{"d_model": 96, "norm_place": "pre", "positions": "learned", "qk_norm": false, "attn_scale": 0.177, "init": "normal", "init_std_qkv": 0.0671, "init_std_up": 0.0961, "init_std_down": 0.0961, "lr_head": 0.00694, "steps": 8729, "dataset": "wikipedia_en"}
Each number is 500 + 40 x the weight over its row's rms, rounded and kept within 0 to 999. Layers, rows and columns count from 0. Numbers have three digits each. The size before them is the row's rms in percent of the matrix's.

# layer 6 attention query, 96x96, rms 0.0675, rows 0-40, columns 0-95
116:469504499548500578480506487553502481383576447530524547429478505517467489475566564514545502510531495571535515507575474448499402507479524505509498488529450527499496492474534565543555521514501534504467495513468563500508491532508536488443460481480475451502527428440514566463450449453415507435
105:491511489525483526523480495507504501499516521501495488494506476521489576549399477536488508489486459460500479493529442496439499461506522476526530429535450470472589453356512541478471461536460488565582456430491470531453498508534464483531496542557545522545504582578482493483546439544486581496
125:474458495499570455461478495535482464448552591518552574426479526432459533505578572539508506479463612452445476495482574486484524452450448581420481523504479459490482519507515503528510503484479498474481475506546550582474436534445463500472488490509499539510516509534533527472538538471476512453
121:485483498458544497488519501567508567446477539504558564532504476489535566510438473506557547541483520494428465544488559484409457478499480537417475538505591477518583515498462416517525586477464517482464532514492512481459450492537473548538503526493469525489388513494488476497538429487512462466
121:553486465468459521405649559554559512476542522554484482492442479422517540515526414513519465503482497510532501517468456493558473523471526534507496509461546462473470514502479477538480471511507478440485464552544511482526479521519489531466484447543532579514542480528456538510403561508436479453
106:526478476447573468486531526563517546441443436535548501477493464538426439443550520518506471532604525470510515525481480556515483541475434482469476512581514392533481505529518435494507461422494444511487460527546517536495527509518464516512490410501458538525524558520495498502499529492486599488
114:500455507566502430528407501544488576469554456464460459570463530499535548506450549595545535468460503506555494515484516517542547498549548522515537473505496477479500494562496493428448450557479454450437478470528474499541523526453460552523542556416525488511488502510463557468469438511453499455
107:567455461509457409491520533512471505490484484490535506525542516499511505556466453545531546529484550506513485530514443594589506526544415538516488558434459507478513530532468444433442503480503547478502561488425501471494507489486487551494563507535465557509484474531351499483517533469495457483
106:461485570443497542434525484590454470513489484529509553531461513466488531498491476508487518494488533442458641498526516557462529491486488569434457505584491465516552439510496445534486479498485565504531538497514549474506516458517463445484524484503498450507506580537516437528506450397471518444
119:523494438557492373581448506462539525536491518516485486548491484493505416506505524501516537468525451450454427493566571541489491494466504519430491506565464521579517558517454510461550468537458526541509519489508431493497481478466449547484512488555539471464524506593527518501557507467499415491
103:490525474480543418582463546563521509546525547467543477464491504490582486496514455512458437533527489504506507400508556558537570463494496567504496572541463517497495454515439527555507518443541468413514443502528424517513554486510495510435522438568425496442479497454484491485484514524493481495
123:541456488499534436490499513526487547510564520515568489507544525450507554424482531476416470452494489491452517590462490514530497523471499552529477456540419455567475522540410515474482451499538507585439530472480472470564489418498472422528502524542493535543448468497521463543502521548530470561
118:509489534496527512590440488400432502453533470525538540590511486495523533491508486482467432483532572504471547515522518518468481541515527549483519538488511555513567492513511510437484439465496494494465509452560504487514530522509450384515493444521480466601523521420458473545419527444505493475
120:529538521501481581490526488512535544533457396469536421460514474547486589557575489509526536516428472469539463456422552488486479470543536507511483473557495514498490551445443477529526470426517534502563444502485504510564477507472512550535458557501454485454440543487490514540476529491455415498
113:545493448509505481480538564551482534530450464480547491478438506493502497476457495465488464530457507440542454539475522499581464489401529504503425595456568532436517508532474535555481421486525465481585494462470533448446526482581499522533563573474497442506518463557490529552485500507490484514
099:496456437535425464502510488505497448462595534517500504570517516521498432512543555528529508464576537530559486531509510481482530503512460462479498557527493451440499528491553522493537540456477559480475509517518444474522489480536436492399359573444500520503521467476572546481510460459479519511
105:416488584535475540486565498474552492485479516516530550477431526477486431530461560486507531501501561490425546502537436502536549525528495520479488558483426479455457441475553520527517527539548544505515494506539439469452515530456471520477527458451488431548485480464496624493429480529515512440
130:528471502592491427529552510512448525499434518479499506524546474532534456482440500485440521428556467467473496550500485561521516446490551493435559429482537450510556483512443449471520492478513464590460466438444523512519506499528467560550517513598493513468527488554494515456492470545475499594
122:456516538464505604425529528509512502464466514580488488466518539451505547486491515506548492572408485516464503437412508424518516460462482419477472528486503449486519528516527528526649503490463493419521467599514552529494488541514484531523494517517454538501478524511507467514480511481498480468
121:525439475526458523450483524506575493514462452516495435455560532468527502532542530456446515545503547466520531508488542500474489518452489497507510503466546496541474488436468421541591517444467537515594550514525514554492435475428486501494560480480472551460439578407505488491425506535494530562
124:466569556448465526439522497495500484548483467561527541447524462470509587501537560488462527536496520514522506506490509495470506454498498530438469539540349576477509451533477464464473532453519496427471471493530474463429551500564510565487485528513475412579505521490555488536474514511472500464
109:507516433447512536466531578526459563461535491523491500515499551537391470561456472459531535466494542501465498579501514555522507532499499547511508474515539572525521455486501493541529509476512521421462475543518532472490438546426469564512468473480457547469486453508368495589478468495471476486
118:524518531502499423561432502435551503481471515448441468534472534586440448478454480570536396469565445480496538498562539555570458431494515472459538451542512480450545488580476500490465521491524468549500484489457563526480548468477478521503503533469505505484472550547486492503519551480543509557
094:520456471493488446496462531536550519476441466474524499587527447476535458519473475491452528472520463480433486510504481457526492566524421558457515466559525570582499485471512474462544457486506464474498473597488553571509465395445576493445520493555458529536500520513498581492526542527524474496
112:522430482482452435506568496447504505503495462472469470442585530554448540491479500537517511525494516452539481551520483500452506477451563472530518540456534564530563537498515482490534471559489447535592502621515489509538446473499467453502527448415447507494526456507538481508476561524445434532
109:513532487525464501489556427503483616465454525429501479525536511511399449516450574534482446420549531453496501551523564505508475502533450521515446507428505538470507534557455460453559510474504501468456489529473468528541477485486447484522517523520572520593543449537555477513533462485484478528
128:473486418544469451550517501489542528509464552476539506464485407482491533459484499544450469489535444508488464535473522568493505424530545534542548474440546520483492594512501545538480461520442440583515525459468511484526521440392531501468515556511451508458504484522469473491549492525533589549
114:423434429468532370495431533509534500490540511478513522487518560554474523546509491547524486450515459505504509470493498527517559439530585529486436480498473458518447457499513516527556516523469488502430482449465502488553470488518542441474420550513550457533527489572489458576531515516530568509
118:472512571471537517455523468456420544491435526477524461550482479481574554468431462516520553513462530506463516521408583478456495482482532477496464525478418556456514542447505509461531566464475506484465480489519506585482494465516549501575572509454535542476464568563470489451485536458524530512
119:530586458571415559532526507447429534536507518509492451562474542453531454537479533461526497482421535515463473455533505513550463464503480432575502456547500546467522455514441448515504479537495568481467433530481472532464501508545492599449506515470531508534462484542482526554500477422500501543
109:529504567487502541519474478584513454500525468499503472445540430483529451513494458474548548474473562564562491459535492475532489501482459476520428514542556517508529482518439498496549547522552488553544482552481505577433499493416476435535438487488586467509479453437520398454462504520508537480
112:451518518535479519513464551477479520456488591499534451461546485576466434475532468573535490528547437509499489478499490502558581475532549479497565483462508469424571444437502482448471486566553427460510557417456494442466478443511478501562501472498492447507540504525506529557541540513529492477
088:516464481404591486526480390482489408482476442481507539533450469513468474526498526477455558475471513552457567529473506515501484526491472548477448524537518566466509504527494555497527525496450474577464552548446529515514474524420470474445532591519559559554493469487530490491525475498455548495
099:493483488531583535495511461512455546471461485496495561518485521448434437536538544498445387485538570499508522518534482552453533509517558457385446481502480437499514480564535509512496460519472518559493500558506469553412469496502492510482522449531479472508538498553555523590435444514506494495
101:471564452450518479514558554510487467505482565561512449482519509496456478429451483577469465502522459453568544468497533546514528458484561485512454539459510481533505477539437574480564500456503396509530496532508530454492442501491515442536427478534488481471566454467595470510553551468516516520
096:514472446497434566516469495442474511480554459445547499525469495506477561570483483500497417495481531494473552522466538621406471520450561502497520466490500501525501516424493497510470471460491536522547605549458520470473525527565492502480513475535451426530537558514456549506489519467482562442
098:534501505475514429459555514522506487436479467493549476419548535496462514464574502509473495539564466498502435529410442483503564467458522530473544510478468442538489531457548527552490467462497472582543496504534526547510434429449493569522507481557485522424469502579561452519490543517541465535
091:538496575488509477453492492528472519531467499486504479534481595479507466494437462492466502488538506513496517487568438551485535440535457432526553536454525478475486529474547518469470466578399457500435502516518486488494494493572450533468501523441480566543529465547561563455558422458576556483
124:581534503428477559414648526519523514553471502537493488534506502437437491543499473443464485499526547436517553536503559547526456527448426556494498511495516494482510510499468474516555535402503496461473481548503504493455449499520478521499564407546495534513512512489497485503508510434480452485
102:506510431446476565422552464535530468429506524496481548434512505496500570492501460546569569530527507554527466529520516453442517536492472590514495562524546424496503471412474496535507529489460452497433490540434503519520552538527516459495471500494440506558567503507507515501534484452430499429
096:520536491459518518556520407514499568468552584519494470528445518492422488527475549465485541439473504496480471548496564526486474504507501490451552470463433560483546487534468532462565490506445478494450467474531531508454497522497411569459509509454481477610467449575562503565495476490460515517
# layer 6 attention key, 96x96, rms 0.0669, rows 0-39, columns 0-95
108:490503489477467583512557531530512494473534481507550548480533573593483539487479441567509524505517503467514480500510385481466548518434538587433491465469431500490494503539509578481522489532521480522504503446527549510497531537515471452453466496465471434531508427449520532464429495526397517522
104:406506460514508523442548413532442525525419499514491474481549465441566562497501537479463509521535444478457535491459494545489515470513572468521547475525523490541540527502494489468425548566468551514565522520489494454484531420485449522512425549568474485459514550484467520472494479510458595526
122:503443449492607437447452575496508505423543600522533471475517540519489518411496483591421522448510517447425547545520500563467503451465509518427519484514501515488500540475471508552555466484490488526508501454495507531456460539493471488502521545470514488490585530477544464472537536473516517458
121:529393510514504549473508441558534566456494581521554561519504497511476545505552506510470557549434477442456498540510546545406516522459503508429458530528561447516491531503489486484525509478520495519470466564460507511439408515461472458504537506567445562468497507543451485475476497530518425481
118:557458487487510477454621638559589523485512502512458536570455547499412502485489461467447472479537490498531467500471466474551542533481501517507524478448415486554533477505479472536477481490494499508481486546497529562466527506499543505483510519502432538469457546509507496511499519385439490494
103:536440537480551456445465477532546478464548493576470488447481530569497473458514463488510452446620482554525519552460409572428524514498448503521534459631523476548478493496489452543470515455519461480493461503457529584487495499458485531468476496484525553549484498462500505526494530503505485500
109:447563543552545475528497526522454547432456547568562453515466479516560516505446506538469484528436510549426479485469457533503536523549442443559542526458426376454539486518496474528529493531430527483477474458511478498525502511483526519475567478501491506491507442607488516515474502529448525513
106:520529541473467430512535526488532519503516509504478506494461579409464519533399473517527451579475532532431503522403472571572474572510475510546487501501511540499545511460465469535486494485498523452427428519455494473569462513500525541534562437552468499501528483483441503539465545521528515433
105:503455524440524575440439499537424500493456524498478506570507522511519567410448556524514537458508595453493470563475553493496533516402489523448467471602550488500527493526505426563511514553504477533509506476475504554445539523484517523475432480500495492528478539495483447547478441510502502452
122:532531431492446481507446519493440490461488544499570473514494476451544436529468526512525474493492480500487470462600538573516518534491482475477470506562523498579523453476465482499562462415546467506492498500481515380593507444496513605486494534514580477434537504516489486463526519472515545522
103:479521483561526498554424561500488497456544570454491469543519488473530486468519428470508457483530453484519504470501528480511528492534516485448479568546520474533506516514461474554455483507588499442498449530493441534545516568527615534467567435500506420452488500407515421486536545500457485520
119:538490484540531426477434475510474485558521476540556578520508456440484571405502556464480526497502525494489517477490510549568492515476464541559523503561460518530506517480455447526514543424424513530508481472528518433579524600449482483473500502490489476516439456472564408518539474502500457508
115:499541540597475480526459489484417454459513492504493495629481466434488562449446511514560469533578561533510527518527501531453514470500499499481514517537517541551502539488469555444516440511486487489424508460591492507513519515529439398466496477458455503513467538448464524528456463538533506494
114:528567511528446511457529512531548529477492479525474437468512499546540537482512444486519520523418516424557475481418549484450446449485527503526507485469452551490503492595480504495571508448523518517581406523472493463490442508519557530468483425563540456458422553531536502536483502518463529538
110:565523481488436450517488496477531585551461506489484506617505477552415466490525401501469511514536457489534474507451480512547528517447452466554502514535555533492561519534507469493466497479410488528530426489492488490458518472543487512568537485544493417463516474503511539506581411473525532499
097:547525470443520493500539497546533516420575460525529477456542524500500450516488556466440472453496468553481581544494452499469476573507572554488505572488505461456510470450546518488561488536542462495459505558515492455546489528500445487415447505467520464562585468521496514495495449532447499410
102:465463551469508466524528549469459469522506533533570525475537525488459455488505533548452527477427538435540470457531452486491518526492459485499501536483498486511495480517520498481451474662595437527435485446505517552436473471527495561524489530472495422551501500442553533573481452494540509486
129:525506536465460466566541441514415551514455529487479541498510498445516498493462523460518513439526496550526536527515485603526494437559509454510519443492513432479533481512471407473544515431448528540451482521474501495606447485520485555521520520573525506491476523481548518411550475524478442552
119:483492472520540538524511565505580486502494502513496520447531527521530488476541453487507521508465492447448481510471553453461514538462495520486456491510504533528492555509491515444558434551440479508556547521469523628346444456462503525493497536458477550503458563527527518515543454473415454501
115:562438446433455486541489499500543462525446448498485432480561525487534495533538493467437497504497562477526472540418572470483449504499496518509523466491532488570440508457509487573600559524535516506537506498522525537459454443512491488472579448489484484486482549482533427475456468532513532604
122:471589526475518505514416506562526513531547505489524504551476481510515522513477520441448536514434541490508467595446526492414552431469562482490468562552446574526463511549448529509464487486557456496463432479498501533410548525496451553589479497510460484518516467495513492523509470504487449443
107:517445416458541464522498489567464589462515505496526502556421566530443520537456444522500490522489515488515490499489442551490465501523559484479537458472563509542518532502442545494504503536475496477460543550460535503521410543520513513457516418452507531518386504538477517609485481448521511524
115:505539510541451444542447426458501559502467470448499504480479531513540461523423491566591470435530474586500573450546511516475492458545485504518579424520540497503510474480517456510523536520477507499448399537460522489550539482529499515473428540492586483472549507565463461494541504491476486515
092:503468475530525439532482500527475518460473502512523589558531545471507401513511488446521529554501443505471492518472506460493517520483461519478522446528478538526505493441507523571455502452606510544536550495485548502552438484365454510402507466526496516477522534507532514535454505531539403517
110:485513473500425487525564486465473505479472445501512462517625481589429488528552482481531540565443517534517479511492517543529489487501547473559508516512468526533539458376466500537542457472446470470545526509430520536528461472597513455494495427479490576478527541499520446490472456490496508501
118:521555428494468478486572422488469511537556524529484451563496517472438483563511498498550480515506556527506512524558516521457475477475458542502549480559475442411541481485422438444517474426476470473523458501534549455513450503491452551478524523478505509620551493549541448559542478481508517499
120:460507452436520519538554487481507517493486581478471530447450425490521507509540490538529488483537513484449569455483490463485522433496442476623535547502570536496540504488483496537541520455481534542541519520441488436652499472478490437531560484483487478460502512482508504427503490449489547501
112:421507469469567463474401477534452503474511504504554576473517523495418518484503460546493514417517443554525498537464534518503523505534559503541447571478493484477492522491466509520558521519457523477511559527488524403575510488444569466477448532498527459455551504543452480534559512434455555498
114:434496528536431489488511469440510489484495511488557471558469469528549549478510495503450523548493527440485537492444568506477493486502488513477507517507487524451455552525486462492523502510428518480542513492506507663498467462418457511541539565559549495525511559538445517443488553466531413425
118:569534436542479563514578474463490565548492420501463475523472522459534460515420496469490511461462509404479495523540477495566475476540500474500486531458523537535523525536419489491455446551508520448432511537549503511485512512483428605501489499491568496497522431584472555532493471512472529514
107:495427493478518549525499462516538424538481488515493425472567444456460442496473499535516536503508508505484487520589428494531530509513546524519484417494462507452457518527452567502467579475543512556556453528508536536395508456500585423454527506527535507543490484489445467541504513580495465501
114:523472521512465488540485429518473479529532554564528483453513528482502538464477459522603459522484466551508462480459484456533597436537551442510539489484537471510551423422507492460492541507484462449462534541506438468495466466567496508580445496515513405522504540507546546517521554462538516440
091:502481441445608517529508493394464510473456430497510501502417445501487479562516578521491495438549571555442524524487530539480556531475469511479467482522528528456497454525508500503504506451524505571460512525489550520521438504415453438459534508505553528576517456486459500506529538488472542560
102:490416420504519440538430519507445579465535488502457573515524451477551519444434493497430538465525459536518489544465497528467508575492509527487476440536493478528498435509551504516463520509516530577467476522453514577402537523551498477457468521508498492484553529533522433560564492536469503530
102:530506522438509508523538557518495480505528521534501537552554480545520497545547478505522537527505520502581518479529582501509502455524585492501550435512501520474402440481533536471549519485493456435483526488377481496491495522499492479508445453449461446529551487521526442434528518440396475429
097:496451463512423553490393452491503509520511513491550446529469507584445582497448531502489414542505510515521474510426519544488542536497538524446504530485530564600542409513480421511489477495505563540519533480496452541500457475539551445456501493519476488520517533512453497566457510505443501503
102:555429509518459472485480428499569497481518498503529554457578490519493481412517478427534489501586498543536456560414500483505477476466470482504526516522512496482456510440518590542511483520527491585468526493475530500548489472513508522482514523537463450469436506518630419461554490473475513530
097:555492590514559484444483523493455574423495516561528486463483503466603524485565471544437486540481481501445483483533459501482477482507493455529512532511485518445495492505546520455441442578430475452482490541470479577484479506560420496508567530502449491429560514541505535534517496490486437538
118:582524482514485527428547549517585496520517453508458512539465517539469461504529456464434532542516555471572469486468499529472470523430475522479522475520538555566463493569496483525526533429494465487473474620468553569410459480451457556473479468489457559526467523503483446496500500452517497488
111:487509488493487552433599499546510493482501481502484498464554475507459498532477532533590502529542515559501483472535444544413523477464470579544497609483539481517530476534459483499567452494464481522468450548479484532517486517473483451506457498507388534555536531497529501515459423430489531418
# layer 6 attention value, 96x96, rms 0.0675, rows 0-31, columns 0-95
099:542530483495495561521503570555440502473475468493513534471536564471502444518471541573515500488558501423504470397500486517528516426536522528507461459539483586496499471435539499538503522496435480516431449514471546509505486462459429463561470455511462464512494528499466463547524589525476603495
110:451534446516517511553508505513512594423503479597468490482512580468526510539504472488509507461475551570515572418419517509518435520495587540490491459494584500460475476558514519458480523525492485501556459516552473499517447391524523460515517526448454527471516454437460505482490493503467479517
106:485574505532413495522586456487525506509504527429543458494551474494482539508556494505534494505530451508453612417448464467533417532501520508515510461488456503500539490460528523509416504558580539468492566579498505525491443468528520505467457518532418535463498469538492529555480456482500475460
111:502498487504451487481478538488471545558508546528482491475540523604520526584464445544549470458436519513449487527498456520552574488481459456563498479475491477514434516538468527539466464501507528500425430493480468493534532486513499468452510583547411537533520451504490472518449621470515441533
100:504501471460552534596504476568558528551452473481456535514529500494492495529443507516547395494450576532457414496457493485473480491513478547523437525467461468525536514466522508522480491501554524472412483494498517492497495554474518504603529464439479471522518528462567515524467387475544524550
111:519459517442477543518458537438475489464368532462469578528444550507458502544483457491502510523448516515477416451487513483477499463507492556597536537514517485450530571497457542470492511535511459512522514478476523506503462581549495504466482467510472521512554465420557450552592539536477489506
099:534440510504484546459523481493527480458563485557503507482527481503502439413467520521437477504543459509467566494462510430487513490554494475511416455512546549515534538445495562504452559438445503497477501525446477518510588612468534576483487521517471471443533518477518488558438531482481506588
108:459528521439499462554521519487518598487518484462428516512541503517564443463499465513553479491534524539463470448453492511435465500459463499498470540491443455550518438572511430503475540501521480523571540552459539454455464510503478508541557483457532484552571452534440489528548605443458480501
097:443520493476488521471471460519518502472557539569451491488439507476460462557518461514479468484453508520445508423461520548530468477550486537523508452527447553542493570491478475542515559493497513539447496481439515519443554566535490471524576607499462435559460439451520474438509466478592510520
103:487499510472544489559517511557553518468469532537468504515501418510492475474519516460542480516542550492531446500429531437483532497461502441468402480525514574379506502517504489504507559469477538555517519466557555484462525508485459507346515441501509530527526486489502515470557515475502584520
107:486522489511424534452458556498558552459477513577532548553484520476466482562454513525489546466506549488573450484462502483580507476471453424483509537457435525522492539442464520463512469437555560491481573528462426515524579478500562525476513507518557492478509520437459532473439485510427487521
106:506506429526591558495483478460489503490436494498504513418512581433501460481562522512515515587436458510579495470474445494467527543557533497468453454472496418562456521481548495580485440470546470503461491522491527517530524500577489488492471463520534564533511526521461494503467497457581446525
101:558455519532492509537510497466505523560528473541505576490575481535507469520434556503460486491477582449467448530521544485487418468499460604558492554466470559539562487489530463569481518483460498443473448536464456514487524483497579463464492460543474434460474440521533506467543527434449509493
106:482444551570469573476525539506575486510549535556524424552457545466489401460506480475492541490515506524517550535487492459479527492542468400528516461523519471456532408483473538506578512525469534487508482499477519515518470538486504517506464502511499523548475478470402524495447586479544413446
092:514507534421505474437474490454493569428507521556473521491553550481531573508494518450522489489526528482561424426605505476524493528503521513525494414535493519444550522526486520511507517453506445481495571505538495489440546524471446513525561543524524504447428444519502525443451465424568487499
105:554488470533518465468468493577455489526483475465523500600465440463505433548517489508468572539460547501433488511461542473462500495455508548560509546477479444498482486442448516436491467445535504562531452449539524544507552434579576554553448512538519516476514439508562448504482501509525528464
104:416486446548506472486489486481490510554425475535541547517467509511486542516526478562472400546500551501462456543543432558513411484452509539528518514495490493438566471556596498463524486448540478513487495486517540499472600487486517523492545445509396517481529486502466518445560503519535470533
108:465511530500551556501471480540437511526500464468600512509493475472510495489483393537462557438516514541538564494491534548480485512430490443444507507486493552410585513409442501554495504489453470536617477500528479472436487501506543488544514538495486541521452507536553497501496457536473483455
111:530536447518569495452564469545449512465485488462439431534447433462553522523524454407514495527438421499446533550469490571558590586455547422520483572465470528479533477502529567535498534525489491520499491521553518494451457507484479527512456510512485479470559505463486515485483530466481505523
108:396419492481456483437489521483548523425501463545523427506499507484548439505519529496499450483493509504484522524465535537517482526619610570486506494543443546489490565508497445495502534490520537574498447459516505487527499466470487498490472471567517546473479475504508595520430465508547466452
109:531442548527529460527522473527519512483526438524480501420473541419528472504506431475480458563476561525518560468558447451466491513474460460470543518580498515543461538482407518479514486442502464551507563442528453504472499531503556549555405539577509477450531483539457518539511499468536504467
107:551559514536532549566517495521566463440442437555515486511446502432464423533564482513503538487563468512512464528489472509513506417441506495477525593519493491547568441516501491475457568495442523511474530421490483517513468475499481449509531516500465478553446422500458498579538484561491450510
105:509442467506615462555550440518466465517493547466495450573548567528514524470426519516491437489478436491514465519540555457467524463417513490535498516532464555506528526495481482443538489460464470454538528498489534524498504485467543451485520509555509559582403543464553523497440455541518466481
098:435497495541504419432457478531522513498477457431453433547557442497504529563499523507541500636557456456482526545467464523540517461481542490489526458530492441520505445448485497503541536549502521567518572506507470532495513586493422504478521520510497423507478510482523503547538490495444437529
098:474490533476487487406556485549528508532498454495452541551486517511433533500499459461445542467457535505486570483528509499477517505574525462498459535571557529437478495580411448468428482531475514456466552512483458494526465466535526469602566506458497460517494575512478432491490514468519529572
098:513511505458474519386422462545552489503486535589494496560550431450519476414511466490537440436479503488547534540495502496561473478460522489504490440469501468572526488468476486465521464548520473569526452509504476529491441575527546452560526562478498531438571510483505533496485526499467574486
104:509512411490510546480495495505545510555533469434540443498441556471450541481423514558444551462581528542534506482518470522507432580426483447524478573496441498490443502467465496427460536510503505505569473552482529430475481551462453511508545466526520464515537554539545514483506538518489552457
098:444420468501422481536613448460480509543523534534491524528475501481501549526479521515535463485542512429498525454497454434475565472492534557496526464470543454534451576533514549543505482500537497477457515491477550498445485433494525496561507468444516502515486559472541419536616490530516461461
100:529547531508459547413510489522469554537460516471508490445520489482495499454427444464450491506460458596439450496542509514530561515521564529516564479492518460484463541417536552492466519441423483524507489482494513495453452547507531536485508505505586486518524501427544539569496559540501401511
096:523477440453566538483451474440499487587560502466474446483549417444454543476497497572566515540505562525485498540475532476556500477564440507486515465519496484515490478511457523511512516482472538555483521514569472506464505491491458538533539502368414488442485545526533590475481496459525504514
089:532536527503514532498492473542521508479550496522461510526433538566514494449479511549485536486411530487576471439539443616539518493501500483524486547537490392497492430426503508548462522450529477464574524483452522485441480520412458534502525559486586482470498524457541462545491480495490490463
101:508450525515517552472476454528513524517540523450445524495540479517589560577506445545530531476543446446569505486539480454601441477563468496528435521511430483547482463488513518434507466486498539495544462517456450540512457434465453493522513579454516580500520472488478441545479460519524451496
# layer 6 attention output (transposed), 96x96, rms 0.0829, rows 0-31, columns 0-95
101:516514539499534501491485548461528478531467522498445527456493589563562591524528587508467475575430530536497547489555425549455457483533470456444520603540489481487493545483497429450508480405525476501467534500480483514575479536551504483424459517410503507490489494478502483498478505494488495503
110:505508512558563520449523480434481448533485478464523568535491478432436587495515547527459451476433516432517471472487478424571539483528485439513480515568486556558506445482445524493454476511525512467423506487538475505520446549468535502507488480488576507517463538493495484558579513491462565574
100:452487502463541491469445417532523566567457498494528589560506443478492512561530520474500564460510504443523512488489568534467556472532515491419490453577477506505420547538436492442495535463568446468452492521506536467542574510527541504551448517464542441515516462458509485492532490485462517549
115:494476458504528531436535464551505488481467461535480471472560536454473512449568545450474552468508511458475491524452492499435523539470517500497454565592526509518512474489558546488618536470438565545577516512499499538544417515530457445505419524480544535475426489485488538488485458483450509542
099:518488535474492586451508512480504576577534530531528470533482516565464504425533550525527510430502471527468474505551473525504500463505538441579567521553459559571509463562457496448494561485522526511557472467523480507461503452492494471458450471540499524523484481531460397488479558431496442437
115:470488568474536571502446525510528538447515524508488442479452440476575510460472538454465477488516520460494507529477442425523547608504486476475501503491465492485523465561490459564456492425465556524562484513520497565472490438505458488490467530495499535506515607557459446454503492440591524508
097:485540435468460525570524517444535445580334550585530526524460497494501579544533524518490543493515537460497472501545495523484487471505490507497559530443460526467490434480547452521478543527466504466524495437489550459446498501521472511510531520562513499448534446470514550429505487486464476468
107:518478490483512514496441499505470454494616465443561494504527513482496560507442531490398533462472505483470520541511562491511581536440497450530487600577494558538490503505506473501492458536561536534440611511485455471501531451436548511506507443480509480538503481431472469474460491554498505520
094:474431439482548501433486528491563533552531464528499531560467533552506608487514457485565474507518491530522436511502537455454572562516514503474550566480566490506536416498522522531477494473460520432487485485526392510559428497506523490488489470515507572445499427484515489503471497477425517500
109:511457538514449542478457507470511510437484517512502481432475563495545515479483486469474557521480488465426492507491585520511491447545499549498512540417463546508460521484487452496489503568509597418438540408508477535511546497542573576480525533531448488473452518532445485492461546547550465567
108:527472394524576510531505446533462558577463467519502496475517438518542577493553522450525508504476503526435491522476435452478508475563540505541487487476492447474496507551496505499415541524430504483479504525445503472498417430515458478501557495542458552494449505526550612515527511566510493485
098:487518555531445480505464449538474492512527578476444543485542484601539427425457552542483501448519471497525519492491533486453455494492465491555502481514463467454554535504536507494488475485439470558502453413541444433555490526522494478499499575485506463529536513533564491505583435496414523555
098:444592512468518567512533415545460554514491497509480490548467503468493564513444519557538520499417503563425456534499499471464456502514510462539467543522497513508420572494537488490444463501516551374530485555542513500505503489527506461530485460461530539491565491487420521487420514459490503482
106:493564482550457458533399503473530511526495474532507476547468485502564575535491450448447446571477536512472501437490483512504455536447508485467486449457437550555509505492546497530512526544457530558456531449441533470604527443514538425516487485537567439499452494477549502528499537504459493556
091:453513442542531508490537485469541508462522485451572527555491450494473579500424525583461438502601480491536549554407492549491562480509510529542525504384452458504487469511490507460466533551449533446433473467497460526536518484488494498511438504497502593508550511482507480510471492519491471544
096:471475452457501595489441502547538491394429504531516450407517560558528467477498497510603422486553452530485485432521471515531480481570537524469510476544578459515476505520572528578480459526499499475490493522456542515435503518477543441516484472507498485521487532532478548499510483477493565496
099:480534511467513556455537497566560482543465496486495498485484472500542446464461538520506564404469461553549453515484502510550470588508481522594438482498497514527485516510440499533460509538518507434518505603507500474524481509508551524425437483456436578424502531529508460524442491478484429548
107:493484463521529414529528530501522503544449497465495440544470505527545497525461487496499441492556452520466481479569503517631490506597487589508498522508546465474439558579473532555461466459575520555467516482478456556531474474474469495503451521523546482453490463475444484429495469482485564523
104:478402569503521512502484512504512441466447467537522550575506504470518417473427515498511524492510551495553508472570539522452489502582536534456489448551531452575495448439528518489574469511517586609454480475464453533470515492499537491457542509534466489541469508474423494471521511502497536487
110:451444408553452515487543501545508529560508563504495531468475512499418527508529491510504477486510488496569442497532440481488529504450553494480496400442547511546500414522485494544474488451482482502438509472484534466537531513595553501474492428492432434507531504538459587557543511523524504556
104:533485488543435498496551519504538475511529546468534502476500445474527526450534507559474511483557531548480459477533559542490500485487541511474454499449540470435445457437547588549436525466505514490484410564461577444502456455464509448513516493543559493517542523444521445467511475503389559529
104:502454461511533428515418556478464445512500578513496464523531468513538530525533521466569451518405574497433494447528537431459468523534477490408495479478518555504513541534513476545474519526518503483527581497452519491506450465441556519462479471533477519415577525467505467558509563471518514483
109:477540546497504511421460555454488502527555464466463472504546564542577456533465409550533469447557486543458583471440431507528441531509471477530479529474462509466478475512534533522457601522523514458497471491452494551483527511539472545465462458494561530465525527533411541542504491452496527474
093:476488471513529456442494590510538515499499516526525573463430468525475422508530506522546513472537495535527492476548508540451476480530501515437401544546531500559431453485492431474540489522428471469489511511452532474558445445433516588539546543525505528487529501560504537486460472502575427523
092:488454531540553482610472488491512444434548473524492519477502485465525500485527515498486476534534385518468455431468484486529593495443516495483602495469460546525434472475548558537540446444535492507512506509498476548518516552386472502425550480525532507504527500505533501517547524528447503461
110:517521473509509518526508504492393515480495427496504448484451580496439516519478494516554498451497496495548448485528467533472546487530578456449554424480544474491530468493532557488487520504509492484391516493528547447573464416437528541488456479546593489526477473573531500503544438499535461529
095:497523522568471479572520510466480498501507489521450541439540453553593498459498515527521453459481526549476552556501444511583560455511522461473505434534483560449502563511416459459498477543555505506502507475496519573509527466484481458573507410455455507482469496426475487472429488560531463483
098:580566553493521546525421514511501497507595465486466461487523494492537486522522484443566448519478468492561486485473526485597550478471533433498497529502466490451535443496440475470496490539509497504555456602442439464487526515569416513477534538538565465555483509473558490524462494453499508542
107:487512470535575465558436491405496455476412520519517523470457428514509469500518535490524481471579537494502468526609432499451556503502550483496505539470557457471540448546510497524515473533461507519510484500484496565536578470512456449475436522502494491465538521520489565436493437456487592502
095:515542537553523448451600512566491529444497459536544550529483453590405515499496464513487471496489458465570465555506473552443449496468543512542533578537414540475455481513522514484500537495471527455544470509533481473476486500454561491490491517545512462450480441473516423444482536509524439460
100:447456431509509472554509532496492369528459482504520484513526433525551542529539525541520499466527563481504485538496494523499482512490455568506535530506541463507578469542471521388470452531512428585470538458498479532512456444493393491499527502508511544551498490510490456494429560504547494541
102:492461518519567436461519518495459506483524462491589511555526564536499448524535537526561514439483531483485486496497507560510467500466520540463567537513445515450501513515513526415545439477488449465454562511476502479527441512497377448536525414491510516532444538504532595528483488483523548435